Each number is 500 + 50 x the weight over its row's rms, rounded and kept within 0 to 999. Layers, rows and columns count from 0. Numbers have three digits each. The size before them is the row's rms in percent of the matrix's.

# layer 7 MLP gate, 576x224, rms 0.133, rows 393-474, columns 56-111
092:473524456581465440403472596461470549508505513455423477564501532571576375479528556424531532496471587546415495403500450473568488547479434388561463512458564360426550558584
106:466477474520476465434580468482532601567505535509481587451455552427469584455427433480422491551489475499456487545565523489546495612566525456490503444454446509538524440612
095:536448541479508501528546462470518545445516451578400571476486553453538540481469522401468547555563520435467521509504571508496453524477491503489572527477479448515519486560
100:463406446634542480439540519494493524435459491499482552471582494396518497454464442516469459475484480442583522379479509543479535553538547542565515492494470439486546463474
100:450612496560513503492480578506536557457493516548535468601481498486540502525469447398504554514530472472489595511507543439477509593468497440498532567386549450542527390432
104:466523482529571482508522492459492520527441493435463483484466449376401463503482440447455509506481454524488507415441544544585522492582549496498544483499485460538546524536
103:500489499581447490601491585501481484545496498532557601466551421506510489465575486472509461499522412476519494443514600451477515582507500502492450507426546429500596509543
095:570476484565500454492533506463497552451416528557555579536608550381541499502546537556523610472468579521507517517533500515481605569551531512465574448422479418608529567525
085:546586467584470525518527470480511474550453426507443453503529460499495487496527510486515517519519455391469489483460455539527476540576458549540478410532571553553457528496
104:568563443525557538512523598462373445487426479559543510489549475454492429514460586435428436415540455548528467448575524429466546498527429456576430552503459493469508560524
105:559497530522498550450469534432455475486504601505551488485415586530513548499382542476458511565539471515554504602608506451398430465543507457562460492477501415434473517452
104:475430486521599489452523530528470526526448550431518475408465537541511634549500591510393598571456465439568514549590528422479377506505555496538488504505578524502490485480
103:514524461597449429399463552465532593506540515526495606503497521546463503613437524524420521562538576506506490490412449497542518576481432558457506593502439446453628579516
104:507538497466500477470481528446471461479532489478494595534505433457456457498551516552494510492494464468423432426571532434483507411454459541509413465452520390575521464507
103:468497466488439412487512545508488586530441635332522508446482516468492442535457510448461550482512511462560567389469489485449484566449596514475525415544448458493586377521
097:540443469473523457553466501457477488568496501495420558493506462447604527538505515495438509450610493490502513467578523505550497584512476475498585526514521532559497491503
073:627531573526562535389473545506510558480478567470425469407533549523444487518508588513368466475591465449518540510543450471536573614477547603552501450429555429490496413498
110:452563441543490465489492537504482508468472485463491497542478582515472477537428454575539430475493404512522575357584494512457560527482501532482443531559520340362614550508
097:425471463610517564435490496557453499386565625507507584526464514514551506426440567536516443538552521454505497507505469417486461567446553476544581432482509398442493397417
101:495512471486509476485542553515438424513533483544448521397464489496539508419443639504468508552504481506493475397543448476539444515486527512522525495434491458583523510400
099:517555557601523485495538536516485524577432566513432528486494573441575545542351415471397486424518489409547551386515567451450499558443514546518453430597404475545501455523
102:459552421458475563515450495515507595376491491485535436488500567560541434563561509518411482502505407456510525436544553354453461532485414494485483454500510488430539439439
097:571515432472479509418491515504494595570583502605388538572465548433523574625441476509461509465570523462418436519549498432551463514521432512472501497376506487517522478484
097:521531532563541474441485598519485466443539556485504541551544501487454524533503484563506543540546584437456480468372499510416470525540403516544590551434487483485557441514
102:478440410475472443480517502383460543484484459525518583529567656491576514624525488570487535593537518486503480505479584439506513578507542546524521559501423491476587461498
106:553403408470519513495489548453445572440501438541484566465463526475512487535496500445457467534452549411438486498537564419464454408556476486554550490441465441439433591560
096:464573520504479499548490537462458486491417512434526506377531519461548462569500509493403388516452505477513547468551537532403554461550474587638497504482456489469453472615
103:487453398429492537379435542420446432439458500431540436571496577547486507502494516551476477500491508519467513547540460522424479476533483444465513463435536384550520420516
097:446611409473485448533415463428462488466532428415480516530512538539410514577404526466520518502446521546541551456563528481491420571481527425499491479516530524477534483555
098:494458521499500503490526519494516565455514645540550465471521586515471491533415526532526481479490466551527513420482435545481508488493541579501477519560486454538494473559
101:482530480474471477428458454438505528503505454564534516528516661465507467542514485430473441491525470503512549549587458521548477499498476415564488554456436451473498429424
111:410612497538518415471457600497461535458449553518444515490440455515584512475471492463518540522576519516511440502544506433464420580468557466461479478480461411439499426400
101:519504510630436350487517505593517589477494549510496442400480565448487490546438478551518497553482485525479417451462459454502486509558480567500549530385412524534620483443
096:520544520514499532380537540552509519486486559482495490498497473511535515545603519467378523473543427535431457484636548542460529586474511501488451568451434435491484561459
069:553529473495547494450558525481443532450499479438529557554537540531491533567489563562431552503516549497467488468497514499481502592519528583510506496528605423480574500528
104:522543479519498486464512475537539580583564527504502548467519525440539579467503571449547484518489431500585392619518535484586388508555533425511455521456406511468490467519
103:484492438658411481348451545406440526552498554490458490483444474473429515432389498503463560474469547536414489513506462520511534446535526497535529514488513425441537510545
103:454502480565534478504485547509494516490487401499461494482520524408604579521487500596446457516482531459404516445473423479493427497561568541459418480560524397540569509519
091:568511507453561441494519470499428595487486419488486554484481578497568529565451429508474420497438545509512460435684617438520547577483525449482464422536457411499576445555
104:422478496495529421508457517440459518534542533563571627626504518450475417514471473539416490517517420453569563545586515422459544527613546506531514477484456446529580480506
110:494515456493511450464546444502497612464421577455429500516536594421520483570434596552462515581414516524468468557524526470453484508514585566483458490537449437493544465501
109:490476490499635501458522497490531537478525564506437589469533586543484567562415415522457554575489558476485466479474624438511504472489543514548494543465469455582491533525
098:428447467529453520539461425485463570453479503467543517508472496465537530489511558553453623538481451490489553540576459454578449456501582357512478465521519461511516484409
099:580484528527544480427588473485489544447482605512453510425602480549410567592487537516459519511479427466529476471499452426600511423512484425496559523532448448538451418472
099:523522404500463503487554503542448573466470488490462506498444498539461468558549404442501497490434385443489471478554513403536550510445602493506509454432519386478490408477
097:419460464600464426494602547480479489465456527557486480480525537549538414509537430463513451496487400556514581433619557474488499491522555468516513461528468460419542399473
097:454514434556467509411502551556508589505490456556463534540467517464551541476477497549479507521520475491558551496504558457590493516489538483489517417469492271473502472432
099:606510515534454438438456454367487522478526466583438506466451430473502603542537472587418529555538536428408494518456477473543494495511512447451475500450461428542527481448
101:484598543571456545514606514512485575446405573518521442429501485508484578584508402469487467450514535403437444468426448522481536560579633548505458479508547489472472400480
096:488564466419496482510552485490492402532470545469533475439548512530489509588510629457463514489567377465512549454536447497541530513492444550564440447573468538393488465530
108:502554545530463500500492519501440510458489437530508511569524474521520533526496530534431578499484352484566438489535540437494483470531563486521493502536405503522555407498
100:539538479627450495439570509568437444457496413524538549426626494476519538459456429453511498459495435462479491529554443500529498515456506490424470500589515394448478483493
101:488461411443506454432453516477462529508502444502477632452508512497574525468520485542494516479482485485472461507492561491428434478483574505432494451557515480527563573549
112:464517522554591504386517446489498560488549519546459550540504527467524560623502464527405488605481587545511500447537569435432435558431463512507467532529438478521514390451
100:565595494512510519441415541563535470507430463516528524473589463402482511539621482421441470500500538412441477564534581530510451588422518554444486402543508543490427529560
101:554460494506470515467544446477503408422499567496476567524479569463528473508385447553515492484569436463493465458491537441483531432461501473442588564515515412536491459486
097:513471399593474541455551542469451467542397505491502513545523483472512493517419513501432432460507505466532497483576663275446599482516547430540538555507502378474491420461
110:474553410567511494571446612543443465523490524522504546441550461403652492521439491511468503526520434382510513386504535439509504471538597579543430481525514442506542459485
099:502472515564463459398510505502513568531500502537477459524498490504458493450389492525455546562560482427510492461502501472480483546468501606486511514420430417377501492441
095:398477479408506530432555549494504567525605587500406558536519603546559543550474477556491555527513478449499552542521479498484396448508556550505438490543594415462551356476
103:520553414488502581383515493433459528551552573505494529508456546546498597563496489544492498473601501486508448521612611513551408542562470476501496518483439510440474524537
110:555555533493532483469455500480510528534491490520476425490576548503468583610520569603484464514473504564525470504602472531450464547523486451485473531547584481464495529486
103:474560499488506453536551491521513562554444516522486563476409514430530578515384463505442500508424504455407522484601447516513454564464548454475517458575496474489491451540
093:462480456550521506433527478432482519450494464451437481505504622570463536537514494529517489526530490472535397467428502462428579512463537572505571487474493454489547508492
094:517534491535559399379523474493437439410476453423470589515506466510535463539479554530530478510499440430495550499598647410572495522500458581539431539468472432523523447571
093:543573494485490538476506556452460550540509572437582582534450501519482429504512464473436438470505509522475567476556487472427512510479534461559519429594597423546490485480
099:504563531483466532418473432408498531489528579370507613508516526485506498485488464501497567485551489559480533510551504463458507497515560532479482538559572499445550420567
098:409528453543488458504529471577369496444475419462518482524546526465459412552482456440463508507426463471506561473572536447517478510483476468493469454537507457411522547515
090:555603500521513487551482483443511512571502581461440593508601479540494430484411503539529509539455445481417525504483607473563497518545552502473488484502434404557542515515
097:477550492492494489485476463522562515482526532547489484479572495536483633567570431473486509532468450466382419535556537427589494433648520500441525528489502477479551411545
101:461493534528513418448448490474481534561535543429504493507514492479447634529452496443397503493411463419506616406571460560533513498511557524449478498529522457451573507557
097:536510515472432487434577501500431529531467509465468458458473519506460501529480512482506497469506440433486493495481504399488391452505468490457467488537529489536570534475
096:469554552518508537513533553580502515500497388561485463579553594437504521542508504528459561480463536540517473542540480465487490552447425600544490547409496456530619430359
094:423516424486487443468498549495496461471466410575514557544459495455503535606490519518474584488531451491465497551650446438550459555479520489483437503465449462503485434486
091:452493451549506477486534510479463466462481497513514471502556448543541448538466505496493554454472513450534450507573544461547583516466353541569504517437386460555483480575
097:487472468574485502466540467524570573501501511501465472446519426422476520564480512601429594498520548520448446504502636520546489532579455556570409560521519463544516503516
097:503547489504545430511474496443476611473503473486506535620501533554482527545471488496544594530488505467495472583530456454408466477586552471547440501531520489419479494535
106:484517493496464578417461491421432521538512478467482562509442668517550474558473525504562532418464550486504539549515521479511478522554511474502558501501468415547475448521
101:544573525548515539509415515528527469457515520454406586510532585506483578460400472479447528562533453434531512471616466411481481501441507498509470485493580456452559425410
105:540523403568484433408514524512534494520515478384467470526523482507526628510497511550503549520477487421569471396561572393431563426464487515561490535537462402502559447526
105:565448511497521460416523498431490558463473564440450586493489534479439461419476522471448551570533589522470495477561505429464509515476519483498507555494525398477549523519
100:515507525438494542536470573509489527465408547559418414544575516515565565543544490465454511433497453493477558541547461439501500554533485519461515472630553438547558543491
# layer 7 MLP up, 576x224, rms 0.146, rows 393-473, columns 56-111
090:504494620482563476578490508542431492545514528440542520501485499488445609508548379457496535413571529511437444471524583498453494491488466499405479508653512461483489503407
108:504495550537399438462433462471555445512475530504588407536479555415478539506528555581503514495433550515486465639564500470547388461498527413524412585455430575540482449483
096:431543540470529533501580523472531419524504482460621429498563550501517465520449438494532380459562568565441505463473461511437575486500603513433504522552573419481515496425
092:515457434589462505472498552491556543437470453576447449487499475444466592462473463429573467472453546418437482520507521544584505495540498518509515540476479535570499525388
099:433525474558422521444456534495524493492487629500389507513491530549493566551433420436516490511562425546416468494490455450438545547545499416500476514530584395579463485450
094:546439468518428557472544463499498545552520432597526409568611536540490598502511456506446573499550579523533526528519489493513553513579440548543494526523541516507488485421
104:560563505542494515467431479434433481511485547541453460493515432518502522544488573502514478488502461542475436518448524474473450454506619599560524479431447516433551512509
097:580624550538511511428573585565426504437514514544533497465556513433413479529477508456389528618470483476460528501491479468451455528500546417555458515506529527476508541544
077:523457516520493462493467542513620446523561507540541536489494466524471581463487578501451550520498475530519497510534599487475488406432542538470487512495545473476505485487
090:579477477449517549529605461549430509485453463519519403449512526470572501506572550538517417496541465559477548390532513446590549604553507475579432491523467530482529556487
105:535509481579418494567511482437490450453452468445548426551455556422559515510503543494553525440563439422597501523476423380578441474562536496414456564534453569418480446471
101:488524539533501463506419579438569510519437422458545614396562550449563530488566580466510539452462532536561486486487527529483398464508503515518462465617609448398515510515
098:456460438530476526487519467538487547514475596508468435447526485525475566489475447455584552550445548545506511461465503537450454450535494478415484509560404601460418465529
094:463341490493549483456481450437458483481452502533509500479454505534486527509544513521493544464546509512458464466594426433596442486500465560424508539524481529450532487581
101:493456522369489414578516544489461546516514493444498449414448568446563441529567417488492505577440506462551510491524505429532422516520534525536570489448505489510486446510
098:445532459462515532460416505515555491519480474548464541501477564479507447520431505454473395363522532530462447492468544479538475459534418495473475448556528498555506579513
138:552579568431499550500487404505481474560513517467571479412513467596545466462558507521540489529547554514495478562412439592524558491502466552508477529423530582512418525567
104:585562488522501517480425503510444518478503447388614455526576537459547481477429516479472346588506515510470499366539525511475526480475550451514457552501548461479560486464
105:454616530487485473568559471478494437540539493488539452440509521442527435443455452414487467528595409476435452390666494507547520539465591442513426392515510525506560572593
100:516604499543475463506396528458465483526479553482488562475537562465442469514393463463578465504485498497494437513457423573428512519542487451501457584530516530399498491464
098:581433389428506595474524523409528460466587556536447441505572502461492503574539527570505449470521529525477521555494500557532567422443539478447543471600659531476524511517
107:411453500483483473498504564501475481571451472622491419400412423464410549472486489572429501578521581500426539504400538540513531455565415477520479602481486525479497539505
089:550468523517547524491549504450514464398466486459552453519541429603547452392641466481511535526410474498474523488497499544460531473457509537476467499577477550426483494541
096:473589542531562519513500539550461443462493446513516464447539544473523443539542532550505431585460428448480480431498326628519528536541515567481514438633555507515516453464
098:541484478487468509518448555440523413442455506513582487504487558501547508499570456502460471606511439497504649491494586565491474578387555479459520538472495485361515567465
106:482422514516448469464525461485435522447515451578526455440464419521395606543562594607468427478425477546589489483518543500463473405546410531462458550415460440534447590502
074:537455409462507523477521426502477556470534512540440520557457451541553467451486503539544586457499487545430516530520503455593455521458494441426433483573492507498574500425
093:524534525509558514518594446507506508535434457487500493379569448477473529515452417442569525478607546499592490570430540416516550554464567451531450499548461515422505447518
088:510536466480481522501433509456483507521459470544521492574511560601543532454552578505508469428473554490528517553396468563537476495518444545567523488400551438588393479550
095:538484488543556450573476525517497536474513460554544492483573459513517439418554521434514557545626489507497551505491502514524473406428563412508514482485556461492499582605
098:457377559531542443546419494392498500469478535576423570479486525510511553546436424440530457494486487507506517448492514545437465485507636470538513481543576515631555526591
108:559481526422514435443469509523447531475561563507495531485506573452436497500532440546544557504581510409499473604592475404517528520530481555471601580485468391482486512448
108:504465507506530389413495509451557483567458496570536495580524481550528466524476557562555466559526464517517535577498620560495551405508507524449455600426552421449358513576
090:554508500464460564519516406514591559522566399541467479494433519546520524511494468567458571491536488462501530518558488588538462460564458515565466526477482512465452444458
136:481546551445524498544580468577537516482517495473533482509456508612487540425595460481563528496522519464470484469393439593462520511499517550482455499563513630493510590542
106:511534443510536506457502493507491479512483521444580542399476480534499524462483613538485558545484423474507524423498434401456507636558531559466468448468481502588536528525
095:557478488468508538432544468454541509490603426503491433431431584538473524398485475495555451504502474521514485484619494491465443578407454469504573550466432477519456462475
097:495502489513629430579535562498523558458544465564537512501517541481541569467520491558462419407460453433513497421533494517477451436486534435468452370552461456524486523505
096:497508504490544503494501457534437545429547393465459520484415552474513464523428557534500480528447456418490470493603464509463602477454518416455484503448488360553571547529
111:465452449559482417514591533522522494429543519454407421468443436513533568527531558494452504519480550474531508509460458410549413460513415486505482560442455539586464465443
110:546408475501509563542509464439549489447531498488460397470528497433574578571530504552407486408500518549460501554476578577570517526507334466442534558470534553520445574497
109:523543478503494454544487449447474506512483449558562506595474552579511513551582514515572500427523614481471497481338490524550509492537523513508576470521493535582456524534
105:529495450615515487536517560564504392485488562479579411521595583531514474485464503456533479527451507478491416525459438470459471519471473502586561541556510506505440493498
100:365472404477459489505460560475491454498499509430487497616399513571530412510552427496403533451585475569512588530565459491514503575460537477462419513537538490415487444527
105:475510352499434463497531492532447464485493429350511540521489471450460508435417462489566570460592542449593457387527590501515531508432529518562509517574576487535549554507
113:533534473500510546525475424497534490509529446409457656622544487541512499485549529445447574530464692491506469472547490440481504465523376514426496525441462507588525510541
091:543509511476551427494507331430581502591509443501508479607510512528514498478435517535523474528549533538491537587526475554422481471521572529485541555521451638454442435527
102:479461501454484557491491481562416492607531471433423515470487419530423546491513512425529479389545547613575465510572440575550469549540398481586476377502488472455465562561
104:539481522476522507472449454442541483472576455510583541510502546427353545513420460562594504492432480556606548495462550507502489449427465585506484538486516494487424465472
091:485534483559460410404495484461439512426535460478509511493457412554505451491497442444489481477497481603450522471580490511523509505518541445405530495492501466491482456556
104:563645544463459506541534530458545450429525462473488499590554511510514491487531411503563478495544328543559417475491466556519466488487584494523483532567558520549490415565
103:468474540505429554495476512511494503501459577523518544424485561467429531493462580491565520501528575522487643488389468509490453380462474572460547508563513413545528522490
091:449479541489543492618430453535549447494481549512447465439468442509502470425420543585572479496519422452552471502494479516431602510573544604490373502494451556531497468517
105:390453498496450480455519640523431533476514428482468456526415561485532455534513458420555548462568504564522487577614484481485585551490488552526468491437604474505487529514
086:459447442390522435576503478546485487503561446448556494453544483444498488521554489603490398518469444545478494530526588488488482484429554465476494431427574503565501557441
097:440411462515574470560472489536528509553463488480548519464569447489549391523418508532596435533474545511564501410557544521408578512454471514552428503537573455430519500487
113:545493522434491524425505557466512435502438503558498558597516470561421459479523612531509501507428472469457557454512498544523499415492464544533479480541516579468434463450
102:498511551489524494508442463583515470582534562463523576501533491533481500478512445476438498411509462503515530462496525397548520505562450491508497452411454507491471466531
107:619459390457535531472470461525471535481600497500528522405539551566456470539486509453574622530560516437433440514534502547487542475503554508478478552400532485587527531490
090:494554442473445452485524622434445549527508511485465391552564531484517485457477500546499513509393505442513520549457488504486489393499479539486456496505580374447550567496
105:516553557418516526449480492500520539550523471512489560475586448522511508535474554567579533522466436544473494471556525475544477580473495418510566527539483474554504512546
101:464510409545483504558583461512516531523549563486479436499587597489390522520537515455532517535500502533515466435560481502538386504520550452613521554504473577444464473449
103:471447525558463367540554533482457559521454496513476454422439428448480530509548497497486512487480518646388540425495499428406491565592512569442521547562496431465529529484
106:490476568490549524537511455499521479474533480514570457436541457493502517524473517497559470473485421516438434449549559464384477479490521547488491515465570418450492458444
111:503516482537515379438527494454493523499392510434491627550431375561562477449451500505547553495479473482433515491483571417443536483479455506487427537458516425527556538550
088:503517491449486521441585412563471521510473460561477474526520497456500504495462545525546536577400422462460463397528434410563473445573530499445475596445458558487521430501
103:461500523521440514518533511411454441383468522477487507545561507536543471472484521486464468556504556479529420493504410491458499500476504488580556549476537483440477545461
094:483570531498539500522537528499484465446490436444580520446466480446498515499564399409544479531394379461519519532514508520509487504536398502510516488567555498448542564502
099:420542491461482476538438460517495407436495351520487519581525624465518489599554432531545480457522593487576521480431469511501564523470473476500533497492552550435491435426
094:469472410491517581469409496483525473411441560513440519542445519503531494487503570606604437496561513434472480498423524458478564446462472480562502515480417506452441472550
094:433539489531452436454509476529421475353444600582429514509476424461426429495489538460472392548501509429482482489438460428525434520476468525474522482434584424533436558461
102:385485447531541552568574434489570540510526487551503540468544498421572430516500463497508451526538507487508505533530512498480521451473522494443557482521515464557508415535
097:449526479487424479507507439473619496441554470469505526478514568484627564418569436468389512546481519580464532506595466482477403548430477479477404447425605529528510517511
094:517482476558457484543499432429572533556531554464567531440484539490387549484413539418389460540544512521554492507494481529542524505564468476506415562473495571529556502530
067:403505487534530507515521459525506460460506525483463481447545384529544440532502396438565460409524514471557396474424561480559503518514433531520483532458353483511476517592
095:489496593490453529464463475535419533534473482506519483480490499537479589512449414482543405483551493545403585436440448582481432464475453474482511458450491413469486463503
089:562438469465552540524525542535492542495510580433445488449465562475536559469545496555509412476603485472551549425534488498414445522485464525569545542434487469548528405370
099:524466539552497456471539525518483483426630496446453385451475522455491484542459471443543483488438426534526534507580510479530474531388402471468520429381471504522443477546
103:492461603507413535423442606534513476479482537519501464494579489415458483455426557533438509517551372545585512569398474504477441415433536526466534507428460481501553471523
101:499442483479496499541425518526470479454483440523464421553536454483519499432463572533508539577486596584586473493486617438466554440562440587513500460504539473534472530492
098:448426536575530476486481407554509506505434504475494527488433555523467546561551476487460533532570547583528541460490471548451540533464431525433479625385438407441490571528
# layer 7 MLP down (transposed), 576x224, rms 0.112, rows 393-473, columns 56-111
095:484554423481527506493504507472394527499542546440514504597511498487584527484450569429505570546362502530505445455505461483519533438545542449485490479467486433583496537497
107:505493541407456493396539440542575532459543479477498570562579481466506592584445508474578517545537520532512492591561536491517484501454486494491459518589498521570547550506
100:493539552446518434589609494432491445472515502495450520452546449550479442545494430604557498488468502524473539448618470522428496459545507453460464539458523432532544497587
092:492533503417555431488397549513453494594594425488348581621571464528500527493543522471572482546531472502545562564527459492570484482475615571479455546453519465597461468486
100:498502501552476591437471446454501539422481579457536500516487429573439507526523410423492448405457510584584512486490505537542523536552495528416436475534423508551491469491
097:486454533471555444567534515472536494492498512469413455511409494548447489487457486445578419392573480522500557490539580486429489519497536495545556531414494488416522476536
106:486525551476413425553399479466527424525569598559514465532575523576462581546501495448474501530519548472407494463575514490561471494447544461419528573448531557621469426439
098:497602448502522464539424526388564511513545560491492572480550481544513588440551525429458533542494336455484522503569384441595459546521575443520510438481486495461537454560
077:474569494479474541542589449469484479495469446439478570509564562488505387572507481529526430493470490477470538416492478535495532531582439492587456454530529552576460525538
096:475492599596460469524402425457594522598584496447531477489512450444466505470419469497485462514499524564511442498501456476486459481521496496476507570535510518628491550533
106:455493465495456585480521462498476536549431518417521511422501422416516411530435436357458479535484535542449430517472629472495447579438505491561440511537472599549495474574
103:430522546378483530468512598421496514530440563511602425503470564441443482438600407553475452562431471452462558448506586489474537444463471504423500579512528487520469390476
102:603469524530471459437550483501454513474514484431520504542481507416580569534570455481530447484410352563490500407494519554551544457528477449445485498399438553555444459523
097:621532513523484514475435490576491453571587505467491417559495516490439462532562441527520555537499549464475570513474530430480509454497519521509508477445518478473572496486
100:509452504502465613550528558593576538393512490511524402557563478509464551450490584421520458531550429604497395426496557539520478512502496481576501562459562479501533512549
101:490477516527503502445499533567445479449453567484551537436547377507442468517547594537591542514447497432589461617413501509513492475536463549539506466492454483457451487527
113:581551532578521560469543502493522513492491485423454434455578475403428529483518583518461460505549409517500508544486459387535520572514510585541515466527538405441474388515
103:494503472425529454530564455445518503512485510421452490538579565459545437515585545475442557526529511483481484446495493578613498437485431502549497453502488539517541528518
104:511521501474476538540550602533519467487429476439515465518501470451593500511468526463530506518509457446558545436484579479457507572645560475507498476499556478596486487581
100:524486378533445560455590508546546497568466572482608516538520480521495534554446550546513473565505482510493535551458615503560483527541538492488508493516545545422501459413
100:557448413503478475525529586468582576490458560465481484463454563489456548454603547419486469541469465517497559491494498378490536532513564538467481542491494469500511552532
107:450412548544492509521493391506452517534583538572476519478512559515523476540586436540413575408591385543568462598537489535501475534501514548478497419433536543469577513425
092:535522577582404418489485481404512566444512513549420527564472538510558421551532464483511512535532558498428522509502605569489548479544433516513494455543517508495497489611
097:467461459413486494435495368465543436509475542495497475496525474500472466489520409516364469445459510460545552522626495570556530551559551457441445481538507507476481499555
098:560460512513593497546575599555455544496430520394401474502492460507482414341426502461556500476442431490554529381483478488470459514438462533585520567488586525466458566484
107:511442422499480495497452456462429506506541521581406459408495376494583444542524511524469509531515422549575574521483543521498516527547561533461445476511460415403508491499
082:476473410512438463506501450463452493518395479479437474400509497519560459463410413556434463505490536467564549402505527499504453479432481534514548514420320507487554522607
093:467529505513502513497491652444422491520567562561528547583494516528537547504536407525538376414503540530520494548606493520486530432532553481461499509480481480586535492435
089:552483498472491454458447481509439534462484522521527486472438378552416564529368452469464434578531521476497581593509486564602536559451476496588499549595482445441528460487
097:498461595430480504465443517520519561518578444506453476539419485447537472487531548532503442521463379492500495481499552459567504534452528479493534545500474521529510516362
096:515509434435562480449442516468504467405538547469537487562499510444494537472407482506430557565474504647512522464554461554475458470498439501558547568547526460604575530381
108:519505585527420460440507448399560464547530461485528577487488547436443511529592506504487485519521540515536509521475442500494498498555493543513460393479565512459470554626
109:517547564478514512570419500419471479457520456429538482589451491468507539571533505497543446595506538426550524534489525458476480488543564399460512465456417506463565503480
093:504465574604539514514444482503523410522488544501502475480470492561450514497538522459470439414541463474464424572410491541484476603555520457464446476518511515506517455540
110:555546426517554505400516491450426507555523507451493484499517554464483521580479527526477453546509511608451535497485556462524514581535575512558553481604522431476537528490
108:461474541623558551619512462524562556537475554424494538519595472551549441430537480465446418470507421494534496518470514495520431480605557545416501417494568525485407462490
096:510482538584505500446569505475458460513358527475558376605508454497503425500588571470471553487375461498511509596525493542556488496517419497538497600436564454453470529446
100:454412477468472546539475540496572476517552596564462401500524448601487588469505475588557446538504486552458500455537498531402524501514563523428410531560549576502377438457
097:528445554503565441535395430503500476512422464527451482529449449514526472507538536468472488491542489445529539504444478547526464466484516492491485458427494579485474562522
112:489480484533558532508543434506543492393405427532437488516461476460429446502472532503482512432483502529501549510453528548526462530489503490449467507512544610447508527455
109:550411502500574418480511530523454539529474509469561386544525460414506582523498601548442486498484586561440478479624460581500500444473564445508545468531503458476514397418
109:447420575495537520508438503473588473490567620511459532493570625479461482523568504465437588569479491446542483485541554447465443515472497429504483506549559492557432492520
106:435547393475428426474457493517507517477592408482430312439475452476569474490519471495525578501488511492478555558503539386495423464504493547490497482447458466471505508605
100:440525541519500421533523486519556447536544541573545574546519574498543468544484498516529499577460449513457515490405504352516525528552496470449529473598475478553496499560
104:488414482466588425510469490505513517467485554540432541411487488419584545449450502524542539523569515487392484549525592566520480566389511353498453575526507577491568534574
110:465612476425568514493513514437542448494561579564539664653501375491554556513504564496480479443544505482524535488507456451500500469534571514493554555511528466538383539523
090:475514535545450419533502502478461532497492438587461577442379589427669458430518535536438563486521443474471528473491546494481364481469586483545468411583441465499546520514
102:563433411450407479476470497435483590453500524522549548545538466558516373492441436502461452481465537509488541466458439585533505529485452426548440463442424505506583525604
104:620537492548563578503623549499463469537430486495504487395513542621469497557553420491483467526462554444492482562517443511457528504496521469501531555568406492436466421481
092:493476505482539412499564426478470449548502498426490503515511438535408579566497473496485532560478541621603458450505420501499501578489473499540428518461546519442405487570
103:444432550525616531490504470448573594479584526495450560476488677488434510462562566556494484446496465474478405499500532571589499511491563493430528507458646522538546485533
105:530494479529506470555506400519463485511629524551505447503522459519511546465436478504532558471517544534546518570538379512484522525508493436488496502390485422474476570480
093:526551477481485471452489488402631549600453564537485563488461512528533495393489498458461556397472565547526566507571451531508500431497501493480514535480518459476518545389
106:470408506439455495586500549467583503486471519547499462451502526526534581497544463578458500526516469478518584465491528560509527510526540599557524471545482549543519451520
090:579559560468441496471532542502486520496567573517613477392470427525485504502514499513498490411454498544361541442481547449551466471450467436480486435611516551461416493542
099:485426619537532552481461554565433520487537482476541447500531520484525574486560486497497482384466481554516439511509584477478490562492484476489433539537533490594507525565
109:450442580549438534519467551531392535485465526497544472449592531452505502506541490506531474507500473516478517457575574404522550544430477427524449492570453425481534483436
104:496518492579526499569503533387511477535507534499472413514575471519442496459521504530507506477463450525558443442614314539485501452514542507539473534427575458510524433538
107:501535481436456415473449547497525492516476494458525546577522484456501471527433570486540505536465506442533455481412568522561598550483480403555561577525599551417594528420
094:581515561545537515442496499531519491474495430457502457498505464413437542416571524517554459478504494577549493564562481593469528541494439408508511525494569467462485465490
102:540466438505431631473535533495485530427541462541419447563546495510496506485520520547560444541530514528543505475392484568409440483468524590497527488543517461423459496407
100:603537486569546472499440540527568522407480531531485499458448443564563440498497564585504445460358506503455546518496551444534544495484465530448487463458474423560549472510
104:470499513432562588480468577454534480470476555521547465585586492427513597563502521508570570473512496572627388508467425428486510520523436500598530567452461486484456528496
103:550588471570472486509492503512573464490464505423566507411515455491536519484374528532563543529444550479506480548474398559543519471517484482568478558491510471492476341368
094:523440503509449468486536412495476455487566559492510521526445549529515427455435489469478569563403482500433473484444470462427516507434480404497438509508480499508506500456
089:482496496481561560469448485487463511505464462511461557517517461506524525493499458489424521588449509433486599530544462586617527546451590606477428422537514519536614463490
107:492474425435517414559561488583447527493526500669502458478487484426573552486432579541442467433503505484483620444482512415500509467459571482459436410501461471459508485445
097:579518539526431482497521492546561565523473496534554562515481451494510460460536487565493529408509459503521552552408535502562433591513408532521520551469471495538476541504
102:467609526499515439478489478515484403549534520449465531533461450534492503573411439459516496551429526479407543525463482514493519482555560410391423437535483502443502409604
094:492546457577528554519548502534487404540509406521538481422449502528517454476544444465561555499486542548536439477449505563462448417467488589443471523545423437510526574558
097:460520463498559479500483463487444416468446497485539500536506447483494534513507504538541560455481503524444504542546414437415530480506518433538521526416434501536613583493
099:469489470490506512565466485450493503524513577510519453511540494485553527457490501489481549465540497558558486450460437509518431533481459458403410464574566529505490467524
100:517451507545461514474515466534534460537544636440458599612487522511473467530516488497425503474546470500485486547519473521451508519422506504543488515567455591503452529531
094:487476534511438496469472435480630512553506547486525540534532518554486599486479511505413448504424542482477563575627507514509490502512522480489444586540500522516459527475
079:504395453463558535565426480538436548520464532580567493518490455479524431500597494519548559504514521477449471581464516597467519557528581579453414539516547514538596543443
097:479480594559516510495466492503583448434520581496393465502516500431523534527547581545604529442546409494454407536447463363445541503485446458380510596456458461476448517389
094:493479432482382515469543499432573576496471584475569407477531639528542533591590468450409461460556508525543458515535583539476523527475538428512547532470494525481501477498
102:595544479485523550495527544430473507455520498504392522451601511449497470480489463498460470545491545471406523407550507447573488461500502582517547527549431503475528529482
106:534563557566483482506464474486450538582542489440574540494415482553399541495426504479514562433572456454429519438498505558515487611459402398445395543418495430469484443540
104:532514562550392497588551511431525584521568505448532525505531496350516470509446544485474466574483482497437452526448549500470561570624537533484498469431569498426478496444
101:462515482559459524462462587450509571451492531427553501470560476482533548505452525479421451494515595510438575473488547531458521545520560545529434555538468562583448526402